{
  "init_out_by_depth": true,
  "lr_head": 0.00408,
  "doc_mask": false,
  "steps": 5038
}
Each number is 128 + 24 x the weight over its row's rms, rounded and kept within 0 to 255. Layers, rows and columns count from 0. Numbers have three digits each. The size before them is the row's rms in percent of the matrix's.

# layer 5 MLP gate, 576x224, rms 0.163, rows 232-289, columns 112-223
109:151148107117169163133114111133155154142168120160094124124169161161177139115139146113143140151090134127129153140139081120122166117106146133124139129142108116088161112123160160134083120167145109109092104113133125115133070140081139157108099102132160160128133099098120098162119121164143123140110111115107148115140116135136154102123131096123
099:130103105101142119147105156133146151116134119123176150133095151131083118109132144093151145147175165098163161110133151102159074082120134099122126103188160106097177093173157163135151139159150128126105099141145143088154154138127135101124152138102110125131159098131121140145114100098132138103070114140128149154093147150146159163091158130137
101:099085116107140116113155105108131119054173142152133133157090115158136133112088135089123126109159127092149094138115137134157131143120161125140103134092144127141144137157136168129181152113126113121160111173139118108125130192114133128147183111139175182137149107146116176118145128135120123157109094094114118139146147095157189094158119095095
097:168154099113117151107112153147107114105110129123161153123132126099127144107155123138146137137129146075180133092136131119132104087123131121172138151128168165157103154129161155155096113149186129096130109115140129136106152145104134117115130141131100121131139112114140130114125109117146119072132147072137129126136162156115150103100172098113
106:108099103143120120151085096120133145114211107144147140118147110116089141130143102099129133097160135108110132171116131128097141141120156132135077135125124162116118179148128097123163120095158143119188076156143126128118146123118150093108149139136110122125129112124135153131159135127142131126139140130101140140115107129145166117194138113150
092:163092090154112146141116122074102186142140118158129140146137136133136121109129091149132115125155120147134111132118145113129148094115115090125139086123132122132122147134171136099105141164140103142124167112157132150102126126165096113102113152150135114152118135175093158101119102149111153117141137168149096094138128138124167110143131088093
098:152130136138110134080127145114142085156115152155150091093148129157132117119096070124118123126112097109096129171140105084127137168140063111146141101193134094117102122138133139137139082136123134117135139129113142107137107107111150126157125138132124119101135157141138142113153124150117155127133121100121145144111135131126161118117108118155
097:111133142165086121137122104097141126112142180149144158150095103162170141097122131126161101114129103107106144136111079149139098112110141121111130104116153097124104147144146159110118142147085165096140109095109150129144161128126124151131162118163113146182142153112140128146163093149166140089119170149148169135109096172162124137137112083167
105:128095103095122185131135133143145077137128131144120135136082109133060149122135119124168156121113147125151148122128155143165127136172145155107113090118127131139085151077115146146114134134165108146160070120118155112136167080096135134142091109157127104188104099134142110132117120153154127124138109108127116117162108109097172111118140128174
100:096075137115163135124125169098089114126138172129114115138135146145169073170146108133146138083140141110115098138137139123143116133098157096119131138124145199126101103127087147136132157140173140144087132098157134138117102129103139121121167082134146127125117153136121118114143160106101138091147075158147155132136135139161098106092150108082
103:128141107103082124147153136121118109143084153122112134095139138124149129138132201160111157109131140119083155131180138123126140116150144115142141109138138184136150133157103118151133116137130148081160114174154169118141138127151105101113154130115094126118098063106132078120134124133135138130110135155138144070094095147192138137090110075137
098:176133122110092165107131121141153150112107111111094133170121136172138088118112135128186158133104124125123128128153117142098146141115089138111084115142087149159087088132087127149130164101111115105142126147132154127126106131135137134111114150133111131136083109194129121108107092112121086151118091167124103134125122130114154121169086097097
094:142083168141127100118152101119137164169150124156101157063124130117112110134125126166105143128104161131115138145151178129107177152113132154142125129126119153083163175139137124105175113130122141126092189129118176146170102133139137091164129125117139168146118141100116111159130168085174130106130142130126146183136125094146147110141116115148
105:164149090145111139087117108129116111105163166156130111166085107184115116165084137138145154160163173115100138164137081128149114134118120092119157120145071124135130120152150119143161101120147109117109141141118131098167118142125115187103126136140098064097072092158110117137140096143115131114130178126130101157131147125154132145118121112119
099:113115122099095111144107132124142131147143177163084109137133082088153159113132116159121134088136199146145099159120132127166142122124114154146109148150128125092096149127079131089120128150148165112116131179154137130122110115108117158120117134130140153151154143121106084158123103136155156128136117120105093120151147155163143133155140143095
105:137112173135172183082127148125117103082150120128114125147119113083128148071126119144162132138104142098144141113148108125114160072138175143126094130120185112138122155154073150100144109137094123152125151104145153133134147122127089134103108111098111171111107141145163128118113112087141131147117147114142114116131138137110136146123127144166
092:186121138133128122163130160158143105139143147134140114136106110141157126150161122120115155129186122115140137128136166161110151112170152133162113102154144126165125149160117138111164146140121157130130181108096122083147121152136123114131112159094132094137090163150082130097134128095152148114098121145116121136081148118125137101121099124137
101:108127132142138166097128151160152120139113134164102138144095123150100124141128160097160096140126161101179061140171124072140143139111118112158106095124088099118108152073124102114145114129089132098171151137125117101103122116093126114145118149086140152147128154106138130123085165144149130138155157151161139078113167117067182121137117105150
100:094071167172154146124112106104137176132169138143174116142178160161128117123141166109145141120156115118099154168129155107146134143106147139126150121126122126132178087130144104191137115102162120139140152129121138149127142112179091107113138113119148127171169149065138104102080106124106145128121166129124140128139160119113071077116113085119
099:146132136127130129130142124130120173077122126137174131148090126136113130128160136153110167131158110114145156100112102150142169164113141111118114103124146156118107091141132146170086131134167128150180138138165116186098096128168135073087130100122095095140100060109139121114197124141171188147096129153103168133147111094134105129135128111132
101:110149129156174156126154125086148117113128127093133128134123172132128102096164090122109100108105131111146144088100163112177185133125131139122080176109123144144155130150125151125123129121156157086099113134109173115120148149132125160119107122134125108162127131124146149115110111109076138102105118112090137141139159075126115158124154096134
100:140069128091139139140205153136135120172156155108165100117161111144074120117110134129070143113125160100128165118161163109118112141100154118105144168175177130116131133170136154109135113116116124129149138112140152147084097134124160147129128112122137137166154141102127155116134092074144168117102104098121178127129180099112138145152117122128
105:122118121114156141133133064141145142153155104133167140110162160109111115120120142102122134162134160151145088158140151112103132115166153119178119144143117120122168141114149121133115079105135147143151127118126156134148152132106107158148154186118108140110105123161116105124102130133124124135129119111155122114132075100105171139174115125101
103:127137141163152148165116122171124159144098139072128116102158108120103093117141106158172140128164135155109087115167147148099090118105134091089087159123155114127123123146138120143120114116099116118116138141146156106102115144122154102114151142133196138107141123101105107128100099115121155112154149085128111103129170156152115106122119112102
101:143173130106121089135121165157143132171092124121103121109137118182074136087132157123154102116153103123128125062190160129134108125139141113170100126128115169107123157104156098134129118137112103100138188146131119087170123139142165138093134136121153116153154098122116117122093150113097145134134140164150101163137162138153098118081141108118
101:131104079123133160102097159167106122110138144126155122128125122115127184130144124129149104127135124083140072112116141137153171089107158160154130099110106126129086135133125164082140109101108113118203130137124159110127137117127156128108133110130130108173091123122164123111137143100070119130121109134141135123113145111134133069138139098138
093:150151172130136102048140094110141147148114130122136123117082148129095091118099143122146131115126136107143129120113154133107120130126110150126090130099174171145091096126130092115114115184152113145080143112166151126132106104119137166149107111147158140104109086118157155077110129124149166115144096116110146123172160116095079120140055113118
097:116175165150132139153126135123123119095119163132148138159084134112131118134133117112141145135180148144145127157143112112119135130131129094098102142100102092136106126112121136108120195134099157125170135156159148123141101129079080145115144100141155100138178108125141104127148075125150131130108152138121134136129116121113116142156144141166
106:143097115147134106151113157099165124169097172100149135126162125154077081168081142108178122186110131127125175138161103151077111116139130132105098128150152107099115158127134149092167087098145168138108120135153096146119112165126176111124143129138134092118171123093178117114121161152093101122149103078133105126173111101154121115121116148148
101:135122149138123136161153120061159183117141119131134144131117116088165137127098104102113155096117112079096092147101124131142105119101119149093126122127131077109100125134108120098114145181130112142126135104125109122147167138114107120118133117154119116152133127149171099102101092099113148121105132110146170124148149131124149126127138154149
114:119142141156161153139148094152113119126155119147154130118123120136131143110132149114133136143102159119125131102137079142135119093120144129110132133152158122114140129166109142131140151113114150113093132125142038080129127081157098121151125112143100141117107129141136174164137094151136171135098121159167173153134115143075127157092140180108
091:104139139177119145125116114102141155138144092123141135127129115114112125116113128110153172125153093119132073090087173164145120142095112133163127115119135090133140121096141127095145100140149109140132153095131108164123135139116137122136135132170072134145135112143100139151142133131152151132124144115138135137131123097106139086162094114158
097:119130167147114075115071137118112175125167142116101189123112160148101141089091112126138130116137133123124127120159156095119142143130145110112134135148102135121137174137090166127134150146110165141121104122145135174151122156131109108143113123115092142102103123145091124099177133133109144133059111121158108163161092117129099147125143147129
103:088112104073088072131160123138137128085126158100145135161149107141120112124114137155120138159121093123164116141140123123117178127133137118092131143073127142143137086125122108111118096139135124149126096150095146115117120136140131131091109139093122150095092097148096157161122131158126168129096071154107141139161133094102150111122110113114
096:111098096084157095158159144125101148108112098083114108152133097135116090131108122127143109118117149121172142173152155087116132080170138138152139126149126130106137122154143115121117119104118100131086124145112135156146076140157137113116139159122107128138144065108126146189072192164096131158133091130105121118107124144164095107126127127150
100:137122156149145141086130136115095129130144114148113127120087132154130139132123151048153204120118124128125124140101116120152127147143145111157145153155140125148114132166101173093111159159149130139100133084148141164122136149142115174133134157116144108075107152141136136167112061148100160103138149111124162109135144101100189082132102154169
106:147101135106118175155154162125143147117155143135144174102120137150088151138185091121105149160139119126135114161146120162125133149133146146159136131133107142125119109162145138115119154120092140085123140146141139134120079096104099138136141151137134135119144105124089121100145174170105116147107119131105131130149137092120153117119123135123
094:165161120149113118146108160103148099125089153117139110118140076151080133152125103141125151122142133122121098107136146130147097157099126115186166113114107145111094118180193155096115160128112107118136097122111159096142132085114142156101152147140091140140155124154117107115111161121126154125111103162107181147125127140112151144108119125155
106:151107129158145110112114111093110147131134121103129089108163173217155163098107143112121170127094113138144058122140118115165110121153098152107138134111170137177117096149106139088148113073130127115140126089110117123121120091105134164158130117142149126110176133118112138119143119128150146115115096117109122123108119132123131122088112129101
109:125165090113127119112134127133110096123139106124128151132154107143113161145118155134126139132151085124107156114138116128121142097126167137132107081091137166141089115149104132128136115096100158116087084137077122102117131103147117120174109120142100164129098122122194140109116150104159146145136125141097067135143111177126124114126155155137
092:093163165116108086157128110109094130136126118125131132127144146124101140139131104155126147155107094145096126133136154115154149139154113107115122130163071138149150092117101134116107083135140156118145123064141141155089136089074159159111118144152156099145100128159141076127114156089070145127131154112106142140128150128128112158114110095142
098:145149145170141133134117156133123118126090113109097184159109104119094146131132099136122123099137083099130086082119126114120113101144115142085128147144107124113100145163133127152110105142123139140090092081127094118106158125103119138130144113126146107094142152124184091069140082138067119140136123136101114140112129153137130167085097102176
104:110079098140135154122138162126102152132117118161133118138128151101155124122146124147111137142137126078120151139155141154093169132112167081042113132137141148147143146138112115147107088146156123125107169156103098118143141112127076135149141144137142098147146102096148156057155144180103137126130128149148113141146115113111117126095104077143
095:124130162177073130118173148131108149106155175121114162138112090101098169140145120160134175094135156136131149134132155140134123090139112087180145199113158136134118127127122150114078126158153157156110151109168133064139143138119179114104128130122130128108107119107137097146115130133110137112151124122139134106101150090160146124173145123180
107:119151123170078130147155100130164106123116116100159115107114136100170100120154133142115174125147129132140101116122093101121145126135152152122106080172143125169087114135127145110147136122134149140155135130136126136163122105106131105160117085118136120167120080120125119129126091131106116160089162121122136155144089167146096120152164124118
096:110082096114084129139155161133129104167122133143121143133109062125130123113084144148137162120102188143100137144133150132079139106147100126155063132093125150129133105144115160140132140089141142137096143151120175104125118125126093122115155128110095132116131141128124113148133136124155117137126135136129120151100149121150144086155087111148
097:121141095149114133148127151142121109119125139099165101143183139168129137141140159135186155160142134141110104133145150123123162110179167135138129110087135109130114111070074149125149151122135194106095122108159162092118133096118173106145101106154154138133103122120138166114054140104074155137093110136126138136170143114122146097112133160107
101:146140115119149162136162133134129166124102154122202120110142066160137115107153125129114138123194137151140188152120191102141135133125138149097164121159139100135102124126143140146135124119139151095124155102114129149114126120121080093134156154086067136097141121151137117128140107096110094141142095121125120138148166164157151124137119152133
108:062112113131099114162172097133136126147150178158157176119074132147133119131143119129109172117099146121140131122157127167144134146141137143110162149141117119121155129116145110122150099107137137114134142136173120148172151122115122134169150166155088118120187095137129179148121114167175113123182160119097102150078150126135138115113163084135
100:119145104142141115130175131128144127103116122118102106174128160097140098069149137120163105131163130150107174076156158174133120130145066069110129117159134080139120138123089118121126094121097135126117142123111124100119178092134166113088146145093112147120123132096156160120146148119092080108076122150115105117095119130105171123054156121164
092:132082147141128113140110102117136143114145080134142132111126182110128149142132099080117152100148126151164124172151153142086163178168161101136141083132128158114107102081160133150119159163161165117111104141113144074152097131113149124138115089166086177122142098125096106116141149141111124103134106146128168144108150124141127128146162163116
097:111096150120150101109080109098152148141141120132123168149079150111140129121117087139131144159108106084107148164121100145109112178153137109154116156177126161146122108151106155147142096115115147135129117152146163110146102126104146079134118145138143133127103132153171108133144155091132145121133155134086157112132157106164131144114155092141
097:123148114152115112154130125086172112137151160127109103156157138101141148129115138180120131133131074117160148131173114089112128092091121126123143143096122127108063143156107115077112160162172154130140126159117185132132099109170140137090100172152097117083129130120152118123092095107124144141118117106081133116141146114103140133137108121139
101:130112121125151147133126134099113086185114131107098096125100119130150155163149127121176161089100167131094201109100093128116089137157125131113075094113111141123115141125079136153127146103099117099160102164147153144135161090128165118138109128153113114150160142111122171120167137106141110120099178091120148105119149155112124125142113122154
106:164129114095150131136095127105124085097165132138113140111148148163157112134113134102115092145135165083121094150154098133110176136131140091153116107130127125060127125139089132175118114104139141147118131136123125150132156133119106176094170130144093117140126131135132112143104125098159146115120138139090090139133145144117166131118108070166
098:141124112142191140139138099130108135142125121137176130143122110126127108164158176108144123144139070113146133095133123124130136157136155162142125148174085131113134114173128109176113117129088102150177096177127175093138103140054146112104097164131151153140110101112148130153120128113073168155092124140114148147150099096114077106170100093124
111:152105129096156131160104117094121145105138128131089157126142152179124133162143141147145176123126116116145121119160121140128079163110146131096125118124072144094134130118146193069151142109142140148116140115139154118155135100159109145116140150171118078181116151123110147090084098128156103138127102201116101106117108098119102087137168130143
099:172099120117151129122156125112103105103147143115132122108087105145123183132109132100141143135116092131097112162116163115121139175131120098123126101108116143145114099084162175111132060098136094171140109139139128083099139116155142137164152135162146107137134130097100102108094145114157125071100119149128104099147111134136117146095135123115